From a checkpoint of a small transformer trained on Wikipedia: RMSNorm before each block, 93M tokens.
Each number is 128 + 32 x the weight over its row's rms, rounded and kept within 0 to 255. Layers, rows and columns count from 0. Numbers have three digits each. The size before them is the row's rms in percent of the matrix's.

# layer 5 MLP down (transposed), 256x96, rms 0.145, rows 194-242, columns 0-95
094:108222097178137134141117054138130149160147079125117120081167101148099188095126021129113159152165140084145182140118133128171110127118117124115093076132143163129116114168120172134128105118101154202084122120150163145105128154170164183117136132074118169094142165181143148134109122175112129122
104:143161142129184064101136192191127130128140123159130133145134148159144099109101106119138146177144074121064109131152098123137138107119135100082155137154092188217145107072152123096097140096106112098139128129176161130105173174096084093092066114159110080185174171136121118146181092115083138107
093:170158106156140121124143132097081174197108160139167174085154148048109121174138129114141117170200122113171134141101124089112114119152156139106166114103132096119144114125143117154036139093107058099162108109126212115099129132129136166213185125158141123121116073137127112066122110121119135110
101:102108187159131193203167154108090141107103097068128141132122124081088135132121182179079130174163140123117121151185088060162168151138073138126104149092116165104159173174134173124181139123141082146123107125125161100129121093154142145216116190153109121147127103130122115109156122098110097089
096:142122129173161117161102139137146166154111132167063109233181094160124122135129123089130148149104144113105089159081157192140130147118127079114139148115196156101164081161117121127108109185076100203144148048146140104123138123101113080136144106093100125151106185086168126115110076136144129097
103:143065094129114157114170089100181175032103139077139134113133153076135149057153100127120142087068124101163171135109154164125081133083147123152134170111096133089065146102154122125161201083153116145141119123100113158143092103108068130080140109107076158133135116124143146089129142147079176120
104:153082096135144167139126125168084178127103150217149140156160139126161162074170108139134110093108111171087139183125143140119071177092186147121139072122087140169101099087137141167112079193175067129121175117121137119148083104133152049140148113137121111105136129125142100071120113177098130157
104:112101115079076137219152168169136136158097104100111132152061094103101139116101126126165113111145096075167127171120104153141083099107102122107126126078132115102159138145074162136135116081146098181113154105164174154102165183174142145177135101036126110161125145121119150079080137126143059119
094:128176166085131178130105075108124104122109197187160112133150079176149154132120116098070104137137129186116136106083150183113130128091093084123175152139108145122123114131174110078166143124165110117140126170190138097092119115150133167141172127140073139099169110113135054163150117193082143058
097:116148147120183147106195113189152115163167098145190079149093127154175125117131071131125116122143081071120094155162176097148103133141144074136172102113119097131090151147131086106124204075117081148115093161146140121121135121115121171135078146159126124047073185150118148157097090109179105121
091:161100145194136154063145156128140189099073071086107123134051091124166186092086111165167134089131083092156142124135116126168136146151089084129157182130149127045190136115207162142159099153113116177129156139108148126116094103176139143156117167131134132103123121145114161108143172137120122114
100:074117145170095118126113132115196117104136133121044175096140091084143109126143118140125098059157136114124128056133083109126178052163124115119136074119177159118130114156170154082132103115127121120195123146150108121102158206132117096197158127135171098151138124075074131141123147111067114124
103:128112089077090134116137154164080155117167152105085133176147116129130143152181166137130151093154144105120150114190135088097097066134155085073149145103140105095174163067166161174128128127184128134157082126141200098120112109204085113126107131121117067125067153148160151149150092106064133107
101:105066075129125153122133138162249126147150156097142142131087138119153084128118135139148115069211154138163189124157145079121161138118088131151133104138123115068127098143158098048176211163090103128178135157177126117132157170141107113123123127133103092121111127113128103101126171125133088141
105:118136130133094186105117112081230139076111182144173166151087082134175111142113079177113142104109125130132113117136071160225158114096145110076171154124137074137128108133107131084119170114112129129146127135123127098150196095197111072101122120115095102149120093160191110119106116118145125142
100:126147153104160147129147144103160133168089068108123116149127131120149121114065110169147142153186137191175118220111124101106104093129153097062112075140091141169137139104122116162148178172150117118142118162088149114070140083110212149132128186120136155130092074176179144135165181130105112144
103:176153085191131146154136131184156156108099077052115157129150134108103148116080112112109086137104120100162123084091144139115119137133127131103162109083190147122156137140117115092113127106144175155128145056158124056113165066110099136117066090141072060117088105139153138165073156118122191154
094:104080184182170109113093105168152127100147175171131176152129108199062130207072129163136156107093122112151057111097137144145083112115148155104104127122147089102145098114100083090138108114115153144153117148155203137116099054127081159095132161112082143123126080157117154085127121137092122110
092:110109151157094133169121153124121139087103110144087136103138118190134122167130143152151135175134090055130120129055184101183126152102207131126077149060148178126128107097111102099122156166095129082156136146117127131067170165192113112198109130113102150064125180122080105111090118110150158134
112:167133153108114125127119077092111103124114127087114172143119139120098082137197156118110140134135110165123192110126097165146091125110099134096103072127115174136134106145159149124123128198161202128086178101197109139128081154103131149127203152155092180101091096137132123144011126108117147093
083:099162113140131133151164196059131161175128087124121119169138161125109124142134189142139150094095116103191152121196079096123153113110230097143147072142109139124129081111126184137082124158163056150115086104114115111121107087118117107074162117161108088106097114138100143097143081159132154081
101:108161063135139119161117100177095189179098155117122124126137085158145165127102154102124093179156129179146119105083148183124066119167168082138091117198134155140089138147119140094077082140128110154161116156094155111095154106203151105138116121163101072085172087175091156125121137159079099124
103:134092199119128135116122200112190133150110130081138154069133090101152150127165183099159117144132095107155131096121090139104113128115035109153116133096185084150116101152077113147157132146163098154150137113143148124118131182112133142148157158147151076133152043146108095079075121100040140122
102:143124110125130137134094135140116148118048136131161110111119099214135138100085103132152087125141195143100062132122156159045050106148180168133132096165125166109156104144090166132119082123126115206155126133120117145146167161152112096110134177084086066126150084106118152132116118098116142059
099:126135120167119129093123172157139190158115132166150085030086150170090095092138142138120082155133136168164173109162075091126139099094172154178061130073121139085109130132088154146149144204140191131092096137178079097100141090126163132123130109114137175072081116111122135120140156141128124134
109:167079155207132133158054109113111118172141134122149117113158120119139129124048113134147153128151133117154176137096135118127142104105184144189122126115150162094165107122083199132095120200076106099111111089141120106120130126147147069197151149151134022099143125158123121169141112143170145164
103:138136127101092134182108137165145068148100195146111047163124095114135137082102131052135164111116132123060202092112123167135115175106087163115086157146134071107140139090114099136131159123130094106106121161106119111143124128173130140128132056154057091117067085110134128180117174092105123114
098:122071145101092159075145120173045147106146144120088085115143094148124063223149145121101095088122117147126087134168086185146118109120151174164147156116173108158139118102103130071172070101124125079125114120134078100152189152166124119154194103112130126131118105126112104138119188095133163134
095:126105141199119090140134125139157046092144098132118189087093121133113160120092154125195148087134085102115092125135158116093141204157091065150092156164113131130123146102135156146130115144093175154157185133141049140114127154129137111106179197140161122151105104157203106088139128169137150162
096:107132100175130166125113042107183144145160052150175106092170153121126137194139021146139209107134095164147102149079154107120114109136148158105123108164057108175156123125159137158102149095179097118148108136074100147184123123100110106133136100118172110121120140133136153112105122161102128144
116:143141125152084064130127153097124173110101153116117128125095083100124140085136122125069109180150080091114136134136097145132212137148125162118122067151112152108121124128124121111085100221182202071119143173143145109118034160201114151107125095113155142169102089152101166121155116136130123143
103:047124077083164083150140083106137180079104150125149088089113162142155080090123166096155100109141135111162114117150175157135111119181181134162050135112140136116175154162137127122116179112127106112139096089184108129130167163117098097190157190149152207116121130118127161154125172088139106139
096:123033127156127078143162150081137101134126129142146157129126182091142142097116122136102170137131080177073165079120162075151108091149200101165132098151160152171149103110195177165133057138126164137137142140152113107146076121190153118062109098142108125094104114140128164117117096139073153106
107:137112169105132147107075148117118151152077060127123133125146147115140185142128112086143128184095064141181151166192170144187172090198184144135095127140151126159150138144128124119147129150086169109101110129080143145182100176117113134115161077077157119158153066111093189085102113127098166140
098:077102098088145105190117119120113146165123114071146161141123156079063141141142132122147114110075145125146139156119096073094108100175166118124121150112114106146096209213131079118168138063148141097096075098144138051158124162102106141101094093107169133164096151174079143138130098117174124111
096:161081120129141132110146093141172120198148092158129075103129118165157197107045070115086093102131175137136129145147097097134097177104127060146155129161139173107222157166134093120198135100123117102124095104146140103118115132097163081089124113117130091163145140149139077104109138154183156132
096:174124125200122165127124115146050101127108122115149121038163148104138109069105087100118099157165161101148128180086121120133096137156111150159123071165181150095122112101111124146188111159160168171198128087114137105122057101096109088111117084110133059152104126097122184098113127116119129143
103:139104155100122056137187167101154076176107164081115087060093087118124087161151098144097110164113089203135138110067099099173116165143143118128108166099117170086108154062156132111150112138122188108144152095117110142079112160104146154114143097122170094120113120176181136084176140145098109134
089:124098073116073091125080129160174112135108089090125161121125105058151145124119136115149162120160126118161096127120117109149062193144126184117092115113137170147097157147139199086157143138133121064130165153226100110100102145189127126108152069111175142151153068133147080132128117146108157081
101:102177102085116130171121145097122167146158192116147128183116121100162140090117108186103115169156158114120144138088105179155075147121160116083150160128147166146172139108152148172124105184172115160087081106150070134113119108181128136115140106118091131120164178206066115186109161105138059108
089:204090094125111160135105134135118106119173069117089147118155128129112134095119123116135120108105160125180173161172116172143200120119134121185089145084114118124111116092112237133215166166114094119095133161124121072108171107142114155140144110108176077100190096132113152105171165102129109136
100:152052119153133148137117122110154210136158121132140141095182154120121146123208074126168128117138162135132088160131104169129169198139156189124163100152111130187180181145115178135136165153098153151129168105178081159105127133070153143136136103107107136132156146083114113100191090117090110181
090:133150137110136156123121097132143087130089148152113004166183104055144055094204105115094099134166141158102116111149138164080104169110076072131153168137118104137118126085098119097143105199109164123110132138124159110071098149131105108156108121137137109084153109163137129143089094174132113152
113:126102211137111178071163196124135171097125101125119176142114089085170162069141090080131107117137141067148122154105139068130170151160144176094152116123147169097126078196128048100148112134177093108206121108093137160134138122131129134103114130082099127098105106083123151126141116094121122122
095:163137115122137077147189005132145093137099115126171120142115130153125151159101139073134095095120114131147192137206137153072159130156122147144130122121109187155094151146098151129138148112135128094153090077165105128150072153075172099132087124113112127149097073069111141174117130078079108147
112:118151096078129165078091156090094082155143180093157114156123133171155141144150108083093145088153062086134148162152140107152134075142114060160113105167082098110093135168091110135189106089114155101131053143130123079165142134139112123131136146111179216135116191161150120129164123154086134111
108:098076163236133111196107092157171060154159106141070129197163108110129171158103103127154113125137158131133150127140135091161158115114176130114127142081107176127149164156159105141185170087123072155146153121124134135127079151174125129170143136058148166155130087106100134125078099122147140134
084:127084036203082112078122112157133074183078150127155126102079145136136080136142150111135131177148127180057132172137155117115174140085106128154182121158097133082133135169132138175140132112083153095083168125133141151116145161147112163136158183135106117085068085115149118148185146124164132130
098:118145115102105137120138124151142074086155091110189140121159169109138126112137158117042096182149162110103123146114137201142075156113122103157133108121108101145098176164167124110139155102105152163111095126105187090125106144141128121107163192175161177099099132047067147156113129060082110076
# layer 5 MLP gate, 256x96, rms 0.168, rows 195-242, columns 0-95
105:105129124097145117121094051170120168056155108206155127079145148160131154125108168133159138125144132149069146160101103145102133173143148136090097193146160074098128143170061138127125136150152134100094106124153164113131098164116132141125216089148101109170028130170141161143156149139116123138
090:060095114080111147154105069135122116138148136121163087089128145166132102153127059167138125101161186099118093119107110151109124160095157070160099157077141127048130126163153117101204088146106169189180137119204095104141132120068150130123156126080082125134140126176086148143121129139136092146
099:095119090184113107154151084062175157182114162101116101140101087114084143142104152157139134120144133061126168106085147101069110168144141124208084151149160060148147145077148120095086113098080116167145140095135153101177102084139140146145125147116129183136160122153157154128169187129162111070
101:178075139150065119146119116088051110111094110156168125126136148119135185091081127133112120109121119072110118093161159150148151172122101184134100132126141126098082184107111138125200189129137140105096187102137164148127096134150139098184131177182109163044180131097121133145093163159100104109
109:127126090167166130075118184136123124149100148083176117103147137115116091229141162202104152117126149123133185119106184138089125104163173105124122120154128156179101136132127124232148112124145140185150098058149141154128096135112138100146126140134152135107095077168108139123089126174075110074
110:130163097161132119113122123097130140100145132142155173091114134106129062127120104150155120100064071135180174088119077138102092079167121119122148113112179097105153095064102072091157164114051144098122152082131091070119110130088160136144179083186154129103079178099118175117118140109079158120
108:119186145156130186133096080162061093140098120179175136104140127083159139134129093179124071149155207124195157144163129131139105183141114141123130147110149131048134139130143137134077136144135132069104134111115185106155122159098107123144140154141082124213128058153112146126142081101149150168
099:092166118087147148027167117158124078117116132124092090136079102129183139121154163164099149128113118210126140145182111126121099109163136068096105116153075123132096163126122140166113159145213155074140119119091097101197119140174165173147149169152149140124138131125111108110194125107143123168
092:109121163086136135102170133115159145175114139113198105116065138125119080093118102126106196133177114146094126073171041125155098203174177124171113134158136137210092145170100140137173128123087134144100096086120120139136140083064089118106086108148140142082137126096088127156104149109118133131
090:137100207161181114166020129155155085129108086085128094176149095123146183092100138118178114150157097137117109118119185172084131120105188142130157126138072119160105144104151162131108116038081145125145101097135095128127094124102112126107132149157151113173117171104136135152155145149097158183
096:120128099103156115161169132151074112142128185132119150150089158175096190063149152051097144140161141120138127106171107058161097050174151139114165138138128173139128093112141112158104186125106123110074116140157166165112114091088174086149107115128091151139161083120120157066140108129179105178
098:142133133119143127095061153064166046130176163065086068113120059097157106106157115101150135073115115066108071137126087176129129149127111068077143124108159151157098154132124166144083102116111125154130120155073098122108088178120127163135184125133136159115119153118066100124127100097116172128
094:165113139073101095198152157099101126189148142164125143167147154106148112143148154105133102125141136139139204084097164159145123121202049119118093170060155160094165136168130133141193055188103143141103186153115163143122142157094165155136122149104156147128106172124153146154135178116133124141
103:142181158137168123087154117136179126160059123206159137116144143150128137138159131111137144134135145141091121120144178161166176185154129094143134116107131094063108120077063069111131111122157116184162173145120124120115166191100158126183134120064109193133106158146157155133158159184150153183
106:149170138173068114170126122099129138100093180170117140102109140110131138191083140113124136109147082107131121134146130174190135126112075145088201090135161163126082091156155093132144165146054172112121178134120178170135060146108080137141112116066135133159116148053127093150152157136088147089
104:155147123180149128184081101109115092098104182104134128126091114146104137078146121122163114112092141140115075191063127145170107109108103123138111148154161142111130142144088158085175171168037101114127162048156063103106137112175118125091193080127133120140067121167117140183111144114119127107
096:095130148108130141130148108158109182087063168179139154099094107107110118079161124146088128073097089139133188071153143138113160178138109163157114107104116148134160097130054117122106152094126156112105133131093071143139148180143147134140160133147106101129058093133036152084136104173143190189
090:109107164093166128131138124162166144184116165119126143116189156127104065144159122109128040146155138140101101107116132139132155088108138154131150092169144090142167043141151172143133134151096163073092163157179094108124125161081154117066127135151144107139059107178142103182075169171107175130
105:118174158097090146164088106125191109142119107086152104126137092139082115113139176107076159117144135105083130105115078117160165155180072131061127178176102095151085164142131147124109118154150156168106138149138140153162139200123146150141136076103183112219166131178152104146135173164120136075
079:084073153126102137166161114161150158119159154163177121152127126126110143118119109147165104153124084113116090117105135171161120140110140138134181111070097187138061101097132186075148163098119149111129108168094096100077082091046120117119121173159115161169077065148136099116122166101169204139
096:110220106138087158116119122095114190163109122094122164148147127111170145100170202139114117151104117132138144107123141126141153116162072158136101131185147118142136095100117110188081111150169142151141127092078155149085052181158174159145093141164178128152140113145112073057116107181115089162
111:122121135158087187085131159137123123134104091119127096100117152110136135096131159119138131118148095191138153141182134123159135147184164157099174134133185146130148142175080198140073120144124121099098134103166146062072143198134176168131133063130065164094103131085137141108125072192092077117
099:118129152167120151068114151163097076123137096095118128062116155145133139105199121140077142122124068114131121138153115150152110116166185177138129168074155183195111116127053106144175152087120125157137152104119187097131106137078157120119142050109108189123176163107139165137123169118140090170
089:134128115104173095168133118158095180141140132119189088117116108097139190060145093147166139169107166134095110159167130080080162116115089147171121088161095154094170149084145171087178147127097149156156096102165139085097077187086111134151093140100094133111133059127139110087121061172135117138
114:141171134106149080146126149114147146137182117152096109130140097123147082135078153108114104104126126159129085124148077138125204143149175139118156125151118121073144188068192149175112132137147098118099112141143180076181143126129059116081165085154094210086150119068106104140097167145186121113
107:110116109090143074121070109078179152155109173147099057170184166125135114136177142152150128145191165135095119134127120115154129087131052085113140120141152120123136221079090110128132094131128127142138155137128135091157129124147103073153103118135067078113070119148148119040132177123092126117
099:111125110156145093189085069055147056130077085153127097124159149141104143127103149124161149132152145149148134141140110200135136144131183152150099150100123192149190180158093167139111116104111084115150170144080088105157105112106169138113159130108114148153145137157102237100139175137110126164
089:124114105138097116079175107148142166126164146154132112127160061115140138186191142146114106130140107136121172142088138109170154089092177092175096070104161171116147112140186179110195171157161160221122085104148150167174146146163083097168083153115132126137117158150130101178121139136163134147
084:157137144153127110125107174119129118108135126176062081159096153129112149101119128139111151085182083123130129167189101095138146117146114129119057215152115119089104204158145146154143108154159159155107160110161053086077147097125180157177139146124125118107065107089135120116138147212136094148
107:074126075178105120109066092193162105166065127116133129153101109154070119146142139146127111117165138150163145194126146123144190134082114128125139152095135099117127180111086177139154146128113116172108161095157103076198088156153158151127092142135083191122133165120128136135090123197104060106
102:140107154066078100130111124112127129184117135070108078111134123136077114114133166046114157099136106155099105131130116178156088157129148074094094113084135112091094085091110170091111136057134144075077068095123128074094145101140143102126134081179082131092148149144128112143132125082171063138
102:108102116121151131123119205142093101146202140129130118154125106110130144065108078075145122190186129120127128062100109162121100108109156111126130156109173153166162165117158146127170094130069116118161116098143130200138094137114117130126038154091152214118107084136114115140175101128158075094
099:109168167157060166087149122106125089126063160053115139111088079116115126159134159075122163140154120159088117157142132179111145108171107100144131107142133152152090164138104155083065153136180152096118166162122138118162094114145201146142099150064105193150083147089122131097176107088107095102
106:069151114141109121174140070107109127094097153173087125147125157078182125141118187113137145156157114148188134163093083143143140179152101091184134133118168152100114124089167082116109172121163167153125148151092175087154114093083073149106177141175050139149122152127137083088122107139090079168
098:127143155131157115125096155131170119142112157139108099112086138129092097118129127177089137093140161112178153107140073155094152118125164091089077141140096100172194147187141147168152121183155195185141154150133094075118162092135160102052111155157209116136100128148142150196127120091066137117
097:131194178068169136150089144110098175128129089098151150119183124105190162101107130101115155097097144192084122064139111065117111132156135125111129109090119118111129158123091140081132078204049144112113105136153148179126116115166177122137108106111203137130143098106090094130124163184159111124
096:084165117150116167106142100145082172086127111164130111131119098121119125098162154153133120122116081110175138126120151169114141129077164153197157143109122126138130120158130165068143121175006087137145154118131156109130165119090144175133036087078144134169114110193168140145180116172147116101
089:144178097137113155103167150125183050111105167172129123179092114033125127104124091127139136067212095146155126183185181167133166112141166100137099128125106065124121131109085099115174110108093125115075141155116160160108153083099115142141124192123114156113158123083114120115133131151160094137
093:116125079114072130112103170128118121163096165142159081117107128092082179156164169141168133073159132101091154160144102154154075173158128067101052126121061216188138121136125161192153100135175120157118121098117151106118145149145110103081094139090117145093139108155110087139137099171160114116
085:140149129177128164074118172128180079141163118144122125150102154130142141092188158099055138145083141137163136168136144132148191116183106162204076148153122119102119129091140149096180082167110134055101156136078100161144171153099137154149096146081116137149124113141101138175176140142099094060
100:080169127166132057121156158117110095136118128075081090122138100115131159139176135178122079180079114146108143141171080098139091101141136094173117127142109084114084141184041166112154122093137126123145157092112143085089122063114099138146141076134109111093097138132077193157119155178074138128
087:139172157130181159096145147081167137129128151156142099147160148098118101072174087166121144134123096159116172126106148142062138132075099114151177142145117129146188131088125179159142141081101116128103093111076189121061127176067138084121143151099117064144185151182133129165127099145191155106
105:113163110095104102187111080169157177160107147076137132140111107096143144113187148146103149122097110145126078063163190150176120108112087097095114147119098212129135172078071130133129160101070115072119133105128149149143082071098113180145117083135152183086148110139156110105127173120108166119
093:117141080130136160087059159132133096056076161151068145108095144101150080070126163097125085161169111102119167139165088118116125117145108107141105168122127091132089087132138111042088155129153128094127061174102168189142102119094128152160178154146136127106185172147111121107113087114178126145
119:120101115152198135155113107180142110192099130150133077118174189108096152126093102198097103084112145105113151072152138091164142128110162119124082081114177164125135093106110177140130189128130127109161125100156176150181173114167127148097184055117127173126126162119067128099132128078107160126
112:083163088178109149140145111141135146093106226100220133125076194179065118114108089146095168141143128128151141142170194155141098116068156137164194094193089133148181107106126113131129120134098159156119145138117119152150101128116181129171115097164124158146148119137124099117157146147122085123
089:180165111127090100142127166127113123123109089173180140136162148115125120045156148070129107164111110120158133163093071128092133079141142103157107110140116103080180178088074144104109114113161104161149056176105131151122168124181186118158200085086148160147137138128134170165082095133099151152
097:188088142158094157107119093091149084112058110160173084106138138170104102135087123075123091109141110083134179142141149054120153157150095119137160122113120113111114140124104159140149106197117152149081150124168085140186083148064060181169154122094102153080124115079153112140108150178125100123
# layer 5 MLP up, 256x96, rms 0.154, rows 195-242, columns 0-95
113:079088194134144069074114120173128105163125066111143159100131132129150159100097132060167100120084114117105162082138158101140099098132114117182166060131137107068077097189140135199143145142153102082122122149137079193111128184097099148123125129161125132103100087086148138149111123082142114150
090:128112141165099166125147191150067146124169090110137154168123187129173107090138133136155129134119118167096096144121086163156147102172140192174112153108144108121106119095115131170107149089125154189157061139064087136130201181097094162164174153079148140212081123115126133120107156151108130116
100:155127088149197115138053048088155159089140110122071137137122134106121161150136150125077142113070133131132132129143126134176097100145155136138100112162132064161089172144183126115145091165124116118169084111127122097121133176105094190125099108163181132187117164130166054122162165160111146186
099:112177132135137167102130172168093100154071168157099112138080100078111163109170119133095147138148209096121116147114126090079079118131151138073101049137137087153115147120104153086133122106130165162063164173147135100101128117181130146150132101139073128138146092071167108119089164132171053135
104:139092156173085152111117080122133140121103128111136105102116093186120135130119145139163127128154124137101204128083148053136179144159134144137155046127184172123121167147163116116136140151129123171144129150080144130179121052071178041129152090136048132156098102150086096134095099127116118101
108:161162142123137187118205129153125133074070155130105132101125126112168127177132074123189131166121165136120160114084059111104159134155202130168162165156119061089145119113117043124098087122084135113148088127130127145199154148116132117145117083128109177135098181138156094162158147102110151137
104:083159079115112071091122169145125110162114049133080150113175078168123111074100102128105159081150152167185107136110136133130111167149118148168125166099145097106161138139109153114141101077141172122115107120138114085155107157209136130162198134134025136157108094101127163136132166171142109109
101:105118118151106141156084093201125143092133169124144100146126167144125135109142082146105142111109058131099104079114125132147104124186057126095117187144081089191175163078088098130134132148145100115171131092100123136089156144122155103155123146178094132087102149068079095088158160042130096153
096:146133167113127115141137160148099117169135131115122135075076131114141057129131099111131169140048121160118074063202165140141146143115069145129123089132069161126129175126137114173158106092162172186111140137115088103157103179073073124116135132111153195117194117092089124081143090112142099142
096:174099119154076185162125070117094120142133154157183133118116187141122088141165154119075173119127139129114105171096092117122064098135086078053163082135129171096133167119118126185082107145150118141156132123161152054143095121106071122158132095123150163162198107170146143138133147140180146160
099:161183114124114141085152118164117134119142110111143132086099092118096184067093133140112134097138133132130079133101080143106160085156106086199145157078151154157158165183051081106178196105119146097139096133145140114071188122101132104089144124144110062125095109170159181184140112144134134113
109:139175095152094144148140131129168134123169153165162104104138181116124109062126050125207146168095165141074095106132111168098127156073127115138110119144106160109131060097122153176080137120122107174158184137165089068161079128119137146093144139120134128094175162126137089081142095061103089116
098:104154101077070111137153117116136084144117081158173062143119094148151051132111148153125121158135097083112114083141140169101092119124078137119141100174088160031142067145129135183076164180112086082087154140108144205119134134180142096151140138153134099140128160135114152153116140153171152131
106:148127158170141214145148097144145083091103133123095123126114134144139184090083141116116159035172139099158099162118133089170115096144115122092131121149120147148155148198153104132096144048154116164127131165126112080082151136077093179169108134153205144173148087129133162155127141158122180155
100:108084133111136077198149129154186116154117149114114094158115084096110162078042154117102149126177155148180112140182106092103144119151104153098193098104119150138142117161127174131137135093121166080107066190129141088139202165180122147092129165130154113074147115158167103113125158149121098161
099:154143129107132146110067176173093143086116117133110106050118156105109126063156057061186139128096158129129096092167138122159134114116077173159116107142119123155092142161139154157156167113112128108148153126124142183089162099181147134120209120125079155135159097126077181148176193107133110120
097:172122133140147094145162116096116157104134099126177150155149078136098119130097087163119109070134107176140180106067105148148033126123094137159162101123136164101121158076137125079153098121079124082116179171129129160105194100113137117160114126065126116116103145180208146119137179123167128069
090:096117157183149123140067132080138173127155167101181194136135080188153113131174096114131115150099160115182100117187188124122157139097110186157116113154076122176164144089124153076112155152135127135135168135169060089139125109061121094108111119152093135138137167113102116092188129179150108111
103:180086147157084041095142117097113080127166159115100141101108150073165142117104148176123169137131144169126106185141149160169183107150104108124171091112031130085127157170133179144144176147174144151126101106105102110178137114086150173083191174089131110127128139132147150106147100115106149123
084:097064210064086174109095147157141145103151164124100151141127146118121099118093172106049127130050160191097142151071133104151146190130155150105074127121149197117114123110152107158159113140091102125115168121116182157128160130092121110111121133130139155189167120152118119179164090138102128161
100:074153131081130127137102182184113170156087119132169127114154150133106159106161094117107148107158161102174140119156094148137130092151170101131135125146061098221140130127185053147183145095104041087101116191156098103127141116105159126118099113157083128154128132108191146085128124105168120144
112:097140153167134107147140174111169144147139139109121125161084159144131063124114149150139119144107138176240150126114137178125111102109098102077096183098119171115160066186138130152116114151179130102134098127169138106075168141166104153154083121136099123074146096165103109150147192112209113088
105:143124177107133105120147140129105075151192138109165149085110132119079191096196172108154192147145153090160146133098099103153135199091139141137133139128154139207095146106159135177092137153123162176131163139079161122027091144100135114114167178163126107134164155135162160134122144162150153129
089:120102085146143156104134186100174125164119160131100148141135105084134108230125134162089120105123122107110190096158169141134100087133204125131128174146114080168123094139117125139110121176085145092093110134083124127162169069094131121146138127192169162087123160123159126107153110047171067102
106:113170115171090136096112143101147098097174113146119113121138098123151070141114086117114148153145161153118069148138092150103152136160131211156141135219140106109129092151141138113186094122103100138156189073207146174065119116129126141122140133091122116126109171160112069118206125169134104185
103:073159176103148099155109108134122128141166069157186124154161173185181117102096131117142124099123041118131162128121122114069128154075210155122102084077050108167120115109157142128115114172170169161145101096154086140145082122124155112113144133151130147145161141130083152111071081127127146168
095:093128097121146174109073142124170163122148211121099140125156075133123165147133190076178102094082156129161102112140111177177132121096156125124162181123166161130114130139120119163104121140069121103147116173150113168144147159127139080125077032101101127128079119173149160153124157199103144167
093:150110111105126111098176099128163147203173103209114112094178123120152155153141081140105125108127128137147144126138132106125157102106129053137060112130169153165130153143196168076147127069112066104145115169140150185174114116143141132099117162125138065068138062159097151118144154129074113103
090:102170184131159113169160164121059203084170109129059085097110179147133114089158156118109126101102067055131138118163141120118153124154117117132144130132076179118094188165193107139137100141131164151138175168158098113156111067120120113152118148093091112072116142119112121159108174167149123154
101:156086145108067132144113093117075228157146121181157126098103141128136110112169151128136120114090097104116105170172161123089158140173123168110072115131130145175192102137178130086134098116146130121118167156139137084136074109129166136087200111133097081064096146131114125099184113170191132126
112:114188060131219094147128169167156125158136155079119091131096125137179149126083141106152145074158136146172153149097123085131097125164123098114125116146110121160154199094168085133124144112138174073132083134189105113173131092157142167157182064107172109153155128150165124159149159142132176122
101:148207150119090090104121141070137097127169120155148115131135175125131079142128110079140092118125099101110158131147107147128117149081105124080161176188136094181109135109137117101125112112138108147138130152144200126026161094058154153180106149140150124133107072199149144103155154126097079186
104:116098160141166130167156135129130113174115087098145153138188099104170132108070148148170094180107156110182192130134071103141155147129122100172103143053135157103148096127141093152130144096088188105097061144104168164104159151156102129034148076111143077150172122116125123150166149157140115141
104:132043121136164142109117127058088169108089150100092196141161136167117097088142095114099098122148106140113105195086132134147120147135138065106034139067127142156106163138173166052118150135136173172140145173151118084120103118126180087162157157142125105145157102143121178124118141104125097136
098:122131129146110112194081128204140096111135162050109144115130116146133118086141094120079090137081119146140115138134127154127152104106157140182099127151073108142187083170104089089166103172139126147098167132073075162125105112112120099130192119155162191163151122068112122170101103070138193147
093:114181155084090187065149098094175135062077105151105174120122111157168101162113137175173139102130069127139116070162075126130068148122102129084108076143139098144116142084116104191187158096122109181087107125139140143136167161121088149111155100110124139162187133113116141166112174156114137113
100:110174142108103145110137077160155083179103142120177074186126105142132125105141078124143181131107113125094127126137116114104116127137061058100163144128143133194143145095123164115073128081124102094127094109164133179153078102154135107136079101189095086165083085088061106130102150104122084072
091:118105059086194165104131144074097111112101144164110151134132171122131091088167111084146099145177115160155148121090147190120189155171102177146091104143149123148123076092112122102108070108141119126122117097127149154106180111136122150059078102106140136148117115139086074124135080181169170198
097:144084149146154143160060108091161125106149118131115159127157146115109141119113100068119122199141147157165126162129131170074141107105115152064116132141154101213097162160082072114165100161118228121123118145117063114122079132159157138188113138144133137113166141174127139120194090077141119125
087:153097190093085072123126117117149115128131123086145111189187125146123168109118129073157079132165110058125136095136149115172138114077116115158120115147112126100097204072079073140213104099120146116152110112129133168170190121122069122150100141110163162158117117095142192103131100088154155130
105:146183124065141146172107146094135153114175056108120146091092127165098174118159150127136171194072180111134151119122121095107175163147096087154126134140107193075119079115118107118140130170086148094087113106091084115169161132103128113169186147170073143121185143144087117127168164162094142122
085:064120137136134098142154140128094138091076177133129104126135103134178095114108125122109129086098160091128138150131095104074111128124064065130142160126170134092081124140123152127151126139142124156083108128095123103119126172061143117148157123178133051129165168195160114182094163101120188020
103:074102157142108120118164122102113177164133068120152139106133120180154096141178082096105162173152135112167051127177157113140091160119097181119093117154051117085110164119141106144145160144139141122198135118155141165108023138095030126148140109159135134111126118122141133180139123136138120111
097:135079171096096156137118090113099149127165124149096140111171042123166107155108109125086094109157094182057101127173138135097133095148160102171126144219184112136104107088132127112130123150166204160152159153131092081114147152120133134120138105157123143127202203101132096138106121121091167162
119:115095125110146143146120096085115097087164201115097181083121132089124076120109099136152214102155066094102107140144068146131090078115177129083118155123104156190137162145150105110122112099126120154158100100143063095150122138086142082144097143153090099146092128139144202120171123098069099097
112:066174148135161167128070149127145132121165173132164120064138142132129120140094129148171180133145151159133087142055132163090129070112174102190147112166103175174130174158135064118125176091090096105131067130115137160132147154149146112040131143113082107165124115154157163107092125102111141086
086:165130136163143141079152171157114101099129096068131134139121116149152124117151128166116158113111174140136123019095134157140138140088099148194109160077139089152116176110151168090084128184118167110139111104113060103099104089088116117093110163160161193162118102182176107139137064141091158137
097:117127123110217054128119135108096167162146115128146127169062168085130103189083097130112089217145110143133071128179151165132149164090176171099155144179109136175140137094127127097129149146089108185159087078119077127124120141140135083161081133121124141129148121147102145182161135110101154113